python train.py --n_head=6 --vocab_size=2048 --attn_scale=0.177 --init_std_up=0.0361 --init_out_by_depth=true --beta2=0.95 --lr_head=0.00869 --final_lr_fraction=0.0 --dataset="wikipedia_en"
Each number is 128 + 24 x the weight over its row's rms, rounded and kept within 0 to 255. Layers, rows and columns count from 0. Numbers have three digits each. The size before them is the row's rms in percent of the matrix's.

# layer 9 MLP up, 768x192, rms 0.17, rows 235-300, columns 48-95
099:100125139124090101092119128122160121105165116130139099076157124081165117132140175115135133162136104112137165112113105134120167123190148117191150
104:130129155083123086119115109119126121109152130111161160132057128170111133151136152121135091128131131110086185155123130107073106135131120110139159
101:136129137170102117114122102129127107168120166105105093102152135119106096134110108114124087120163105095148100153176179107154100107161148114145164
101:168103132100165122147144154124121138119097139146118119135075156155125096113136154135155135160104116134108151128108128132129103114107142080146152
098:104099124118155108166095127116164113122131109182113157119142122148113102073149099121134137095141114136125107104102125128142142164152103123155122
107:112152140105084089142094115109138148105108170114113142156112138128107152112125127154169126151164100148135133147094155149127137115142109165121116
093:129160138167100122097133106164118108118128154115137128139142141085108130115150123118135135119123108111137160147133108135120141139092129122096168
101:147144137106076066157092182131103079169137141119093115108132114137179143134152131116112192143134128131168142136118114095112136129134116109132088
099:102125126059086141128136116140124084127165088146120119156114153188112154127132088105115165128139115141130163203146106146118151128122160113137135
099:143119116135110151142133166147150117090135126064132152098117100127094111133142112097123097151098133104111098105169116107159148145056130145130119
104:113103145101096137114104162135102120118130159128126133139134110115133124160101142095139136169066120092139120103106157156097138121113114143116137
101:126145143088111124112146111163136117088107123109119167117121127169096143146161144119149141135143136126160133159147147145119161096143140104110130
102:120133187158094117116122120123141131054112094137076110116125148097149122109114112144140135102146144097103170096133101124118080136105143162171150
107:117154126146110167153132139113108138155103114153118083132152067097104123139155128125139143129150146119186144154152124136164104170110089128136084
096:129120098113169172151125105118124120157116122074102070108124114121127146108140131110185129108155124097130128158120097121127149117085126114090146
109:173095111112168139161140116128145122124181122143066154138080150147134099128117147127145151138120120110149148133123170150159161172130114107114097
097:134147120157114122133121157161121145094130170138093140127119132116098107123142130121154153165089112118139137166109079127114090166129075118188119
084:096114123124110126166124137135129114175096137156104131164154125116145076125116121108166143106092142163137115129091166095072144097112173135104098
103:125135126118141090131151159169172128089170152100115134086111138130088121146124101100147093134091139143139135141170099127132126086106153130133095
104:167123111107131161133125176164094155121106120117123085180127088119145127114137146106142139124145138093155122127124121098125112147122067098101158
092:145160113105111100148151160141127106144118110136136108135154136120108102143167100145090124166135100154146150095096130104108153122141108088128108
093:154093093117161108076127162136100142128138084090139100128144171159163164099121139075121128135115127090101127138105165133119099121125112149131112
108:125145133104140135169138127110110164098156145116148130101148125155147124125129102104117167123102127133077107139148144088098093151155140108119128
105:146133127115114147101105158113152116155138120123128111117124103111124173115151141148111136145115149139157144137163123144142127119100093142086130
104:114170164137100123176136143121096110141148118140103089138133076112093137119107144105129161146098130102117126142144108140101122116149084172124155
105:124121158134144111156103115159117112160187112146104123126124108145152156134116162127132175082128146133106120114107148138098107122162158112165042
105:136115132166088117132119123141114142139130121117102143141151091145139140100125153151118154095159148091053128118119114106112116135162108114146144
103:134143120106158143126118148097094108129158105129136090126106111100152110151064108149127137124157093108200072137179127161144149134106115115119126
094:144158091116123134113157158106140124119120089118133107136122110105102104143145107169110137178110117152086107125146147137099120138090112111132125
095:131119110120115098086109091157110154154147142198099120108134178146117118078107093147162134122159104140105062145127128107097176135133108103142129
099:148123156141129153124099140132114154161162101108114122128156153139140147129132134140131143144125188125156153160134107147115112174146113116119162
103:109117161135094146124145111160108169127129072140123107129151129143150159142142101095108109112141117127116162150159076123107120113079124145152137
094:124140112104123092117094157114101162137139122116137146129148127114110085106106096105162122142139110079123143125097125127095118114113179141131097
108:160147120131134148125104128096103138136132079136129126093131144158141122061116111130095123131102095159128146148123111169105075155142128121092120
101:112154116084118141150122124116136099163113132157135111106117157175166121122134107129138075109122085142099106108134123121129168112131111144098102
095:110118128100149137117094092138138136084149111104137142102114078135177136103133107128143127112102119140097141165090128152130113143118164102153111
099:091115155115137118093121096168139126107128103089121129136134105102112093108109154115123100135144127114121108127089160134124140127174158140132141
101:118162110179119096138122121132120120167142127093106129118131122123175144115141131151120122163141126117145113139118124101124171150127115157138144
093:139117069104079119138126125144113120104095135114123111125109115160135082134129136068109166120108114108136171123102126096103138157149118154141101
094:125094115136187132117150141106118130092123153110145118124162159127133120142145167164110157119120121116120122150097113103106124146119104153182117
099:111126143149091086167120109162108101191122128140130124155130163081145092141084112113109144136117157093136080147117123139092090161110096187142114
095:121197118147090140112119175144159161145116131155161096126114108122092127151156113141134103120168150136133123142126075123114121124142113160069159
104:061143123121150114148147166122137122121173145171131112142131102152127146143156125107148136162133132107133179161139091107096143184133144145154155
108:136150145130125121176104158126120141136131112104116127120105105109127118094097134108145129157122161136139139166140106105160117130153152156163150
105:129145138089113086130100135137111113154130143094103149174084138141159114146135149111140128143081141141150151157154123186165121139155115122124157
099:141146093153119113137147155134169137106155139116129073159124134054165153120111184142131151114160127100162095126165160126089142145155098169108159
094:141093154175135138148144121180130135108130157120130107121139114123087130106123136134088115137103181114111155161115167132122110134130126145124167
106:134136146125116130142128134142150155126148116165139153168154131158186120153164144121134160140130154154108116113097139126136181121119135171130142
101:130069164155108111155119125120135069141129140121142118103117135152136107115099131165155125134078118138098115187095115141136136143140172152124113
094:123149095127094146109139141128151129139112152143133128159173084085154128138092123141134125138089102192068131153156163171121106151125128154156103
107:092148156090109108148119133104137098104119144158131103126134093124081124138149158125135135105193168142102154132168125173138122135149099146148121
104:076096133124101134117102114182129060155141128147137142135147134140158101141110118139085170112109160099098099170129107124135128137101091117092158
105:141129168148153073121153119146121116163138078136105155098156158167104127112149140132115145111140131107108131133080140097139156119136147115174160
106:099143112123139127164157133150153141151128115123120130128108101133127113107127167095122103129143092111116115099147085153167152171145120085171119
105:129142113136154143132117116106137177141140141158104111139115112144110127139133110103112086144117135119107125098165128150139152104113134157109136
097:152147145089106138130129139142097062133151159152134139130108187092124138129156112110097181123132117104160127099115138131125147139102122147091132
105:132146139136083097114150101128157120122142200108121181111124123142119097102135123109119114116182138100142112137157178119153102125116134119130114
094:106136138147119105147144123133065107096092117141107116148155142127150130108126119143105133161134132112145165069123113133125121153100091104121119
102:161127126158105151100147113138106121124131164106175138158131148145164151164119160119132155128126129085102091144125139089098128146143117120098127
102:147112120136105115143130166115101144149127131113143149127134115205126139090127135094138145117138136138123106134120130138128107127086090158066169
097:113149119135122107097165147130127122141106104074099091141134103126120141169145100135155146112104167110114158094122107106102112126140081156133137
088:181131100152107167127111101135121134130114145104155124137133154136102168121132111156142116129129126115122126114116102143130136142158141080135142
106:107126103151083106109111127183106121175128108129144093123160103112095097134111104137124154135118139140123095187149072090105127104116159100091121
106:125152087150143109138118102137142079131157137119078136163149119143149141128137157130111123118085145140128127160129104130111112120185142156115162
097:137117122121122131156171114159121138147145108143136118157117130136129144103124132126187183082116108121124157159087097086101089158098132133114104
105:130137094143142117154124143109117148110131144149162118125071112109134126111111112137124135119153114098115119122148165134159125147142131135084064
# layer 9 MLP down (transposed), 768x192, rms 0.171, rows 235-300, columns 48-95
099:114122144128133111136114101130134170124102124151120135118151115141135106125155113182105093061117126146116126146127172199135114160113119148124113
106:122080153137129116088132153152118105116101113164102122109098137126177146155141140149142163160141137098144102116124080120120130158093106170107127
089:128144166137154142110172113154075113119149150129145123124094142141117161147129148056132129101136119139140118151136093133145138122090156156137097
092:146169147156119114151092101096168103133112110125141150144089054144125096089149139106095146103152107103140129149162139113123141132146116144141134
093:135109139125111145128153136156109123131136116079102095103153123124123121153139157145139135122103124126144145156138121149121146119128139117129147
106:125128125154134127122139125121093100111090089123132143131086092107099138147111105160161110097115100114116103137119124121159132086106164086098150
099:109173104111176185147122127107104121131101141129129148143098183145150117165163143163086126130133113116135129097151109149130117136191089098123156
103:149174091113131131142120143114167117147143131138110109158145130136115105096101177095126146109112094118140160134136083098078118121119144135105126
093:128101122159124127124123137137131098126129176113105155112161155117147115151185106153147133137159145114097140068128122169096122123107147141112113
105:140147102129100125128118124110117151116123159138131075086120161132135136156090125119087188138103163113089148125114142129114187147137112109153122
103:127145162125126120148169116124137097132169160115166119110110093120180119126134136144100131129174094153118150143133086103145147128139104131100155
097:124097136128169096126119136082131159178110107114097117132132152100106091104111075152151109092125119182145138130111125146152115116052150166162129
108:126112165126166094148151119102121165081141146149132098131120118163099129131126140139099105090123110143156070095123100118097137148104159130144110
113:132130156133098198161105113184094126115064110142105165152112128136132128139109159142137182128125119162099102130119154128129121094120120094132129
094:157148119117079101118161112129120136123106158129179130154112080117133167135147115142106132136140168129125126087149098071151075124131150140105123
108:110135139115118095141115136093105124103160108138125127143145112078148138096160115135129120172178148121132106125173139137142127091088107139177170
105:135126106145159094122108146114140154159120120098143148093141141155145122145145090133122100091122093120116142105157133094118113145118087110113123
099:118142127130134128097114139140105112089171134096121139099099127151115178137117123101085129134151123123138131176131138112121135158159104113161171
102:142141112159108188102074111099133094136117112129159145097132134138134107092144181137110088118158095150086145147145155109111076147177112130092142
100:112093143087155117111162118148147166151104168155135117164085119114116113081145137147126142128152091123117104108141093116109159089118158126128118
101:145124166161121163132109141090134164136150133068129134153133126195088116149108136158168143109110140087091160066116114162116097135140125147102149
092:101135162118116160179170055169144123133120145197169158141124093100134116115156111172166142087119145169117127106142079087135163117154154090131154
104:124189136129142138101149094129107147136108117135147103142113102159126109158125124150197087124122136183119097129156113159117123107119134130132136
103:106136116082097198102122069150106098092126120158153137137128100151178124158127156156146140121098124117115105179097113128128160127168175127119115
102:055170085095165105088144098130136118175159126176107146114141153082108145167142109132154106097132100136120165115151135116114111110167115117100049
097:109130113121125150143138116078137152098098120097143112163081158138113107120103135134140101171130154080159129142125125148133141167123089105148120
113:127123076171130168156102118110120104118134143105137154152131083138106128106112139134065136103138169119149145089118137112118101134136123135105167
111:136149123155154148094196109127102156134092144166137110112107123112079144104080128138133081126171128137151117122115080132102101076176138137175135
104:147139151079143137136103119129104131119145163120126114121152147112168146135127121096108129111124108112148104130111115159141164071133136090122133
093:146078170137156133147129159160084165109104117123154092124136093104106127161135135172101145132170159137145162120109151083131106153111147140146147
111:127100147160137148138184153166097129122117120126154153112126162167104153130119141117121118133139152114151160115102133099115145092105128155152163
106:119093149150142104126105171121165156125119134130093142099061127133136135108135098128153092122124143106163086114148183118137158090145141102185152
090:135144145114121180145121106130080136103124089154097121156094119150129108126165152149115120127118143097102147126109094173116102142103083133121147
083:131154158143127097140079146110142100097125118167128100121097107129100148129125104184110172130159117141133102131136082120169102117111165073115132
089:153114117156131122135123144126107133082118133084141118124121137134144154097152087092119156134140139084137123159117161123139087176167121110134131
092:150125142153114132117125146117122127138142181139175129133125130146102137101140144088090125123095165113120129124168104154106123078100120185140142
102:131177139085127120139182063121122134120162136135117125131144143105095097111127109154094149130113136129083126148139163123102155135119095144114153
103:128158101132100140138135096131098079133138111144127135131143159121110079160131087107124136124156145123102129162121144113171151110142144131119105
091:159131189131136114143106111129154121120137102137118122140195142084136157122129122151099122128123135127132127117118146151148157089136153110157120
094:139150145129080156140140124147099111128153117108109122062110129138140108127144100120148117145097111153134115101116142138124149132096133116124145
107:134117144109130123109135135136140154171120115127140130166150141180204113132150128127119150128143105163137213174128125150184155141065113114113125
101:141107134152152114125130092137134094111138164105155128128135170138104119148113135164133129126117134127091114093098082140106163064133147146103119
104:142125119119055109125091146130098120128121138134140094169167139073132132097110147138131117129138142129135125112141149165159132091140157143114078
104:125144071105113114133105158146104099127112117180052167135125182131097136128120136122113084123159114123121160126136156167117084128135114149128118
104:159108116168118129148130126137151127100110103123114159141124131138133157089118151079123162152130119130091093139093087125102116125120117118115094
098:191120149125137158153128129116101121123115128132120153111064089141155125179143117118156132141106116156131131148078080115158113108118128129175112
090:060139087097110116098091151117113138185152109110117119141125142136111119149144132141111129110111095115118132142123096139155160146140174140107125
095:163202165153183140099120152151099112112114107116139115141159165156140117123115140100124124098120112167100129106142111122084162113149148119088153
101:125097117143166121133118132150124185103166100122110130144113127113135127110158107130079077122116123111135102076102139155094096150120112188160151
096:137140115132147144123129109102136157131122115080108141152103169144172134093184152128127110110145142111161104146115113117120161133145103081100153
113:124168126156111124113135145173135120050132134142128143124108121108116125147132129161135094149111144119111120140135126137140145110116134100109110
106:108102150102078121144114088134130089091142115186144127122136169127123131158129088095102091118124130127103121085113201126089150083089108148146108
104:138126124151128150144139154143156133133078146111154103092097148098147130128139133129158162126128112107126130107142128102153153096126072112105079
093:132109108132130172114156101078130120134096109186131139167155123130141119128146122125136111120118105114147170160175114148096119102181128139099155
101:129095136137130111114146129161122133139126112111108155141093093095163136107135092157099169165134108128154148104116113110137116160165140112110141
095:144128120163131149112119127138165118121118126148125157126125123117157131140091101152114164130112132139150119163111133137146093111121098127152087
095:151141159126146130103105106099123112087136120135138102138102156150104143150125135173167139140135131112129077155142165092142133147158147144111153
098:099117155123088103098110137109109171134121175134160137118131106163152107145169123147146156112127115159096071121182120141121129127131155116116119
090:159094116088141131114130169212149117156147139152152186140102146154151169137131108146136119100150080155145150091153135165105091121129126132158141
099:099120110145114154109141129142128134130138150124125138090089106148137121138170143109101112171099115087119111134099121157106141104129103080165115
113:158126165137103133141115129139141098130142167101144155115155134151117046123072125158138155152107157109146113132165134143141122113142112133156091
088:102157111126119092126129085095130134123143134113165139089149122163126168154127166147160146140110126094134119119119134104112148129145148083117143
109:088148148128155092096148133110126146142111139095128144132111102151137099106157092131130108128130154133104146161099155160109154178116130150129153
110:117131130155120126123107155161133090098121153119157156104106147145132135174102125131122099084119130147136137094122153092167113146101116121130150
108:124159144154137130130160090145167127150105143125114145148093138074129125152118123134123179122089124137117109180164108149163104098121125123126124
110:166119167134134120179124135133125173107142130089104111154121193131158109120077134088111126163098153150152124134137122136109136121072136127128093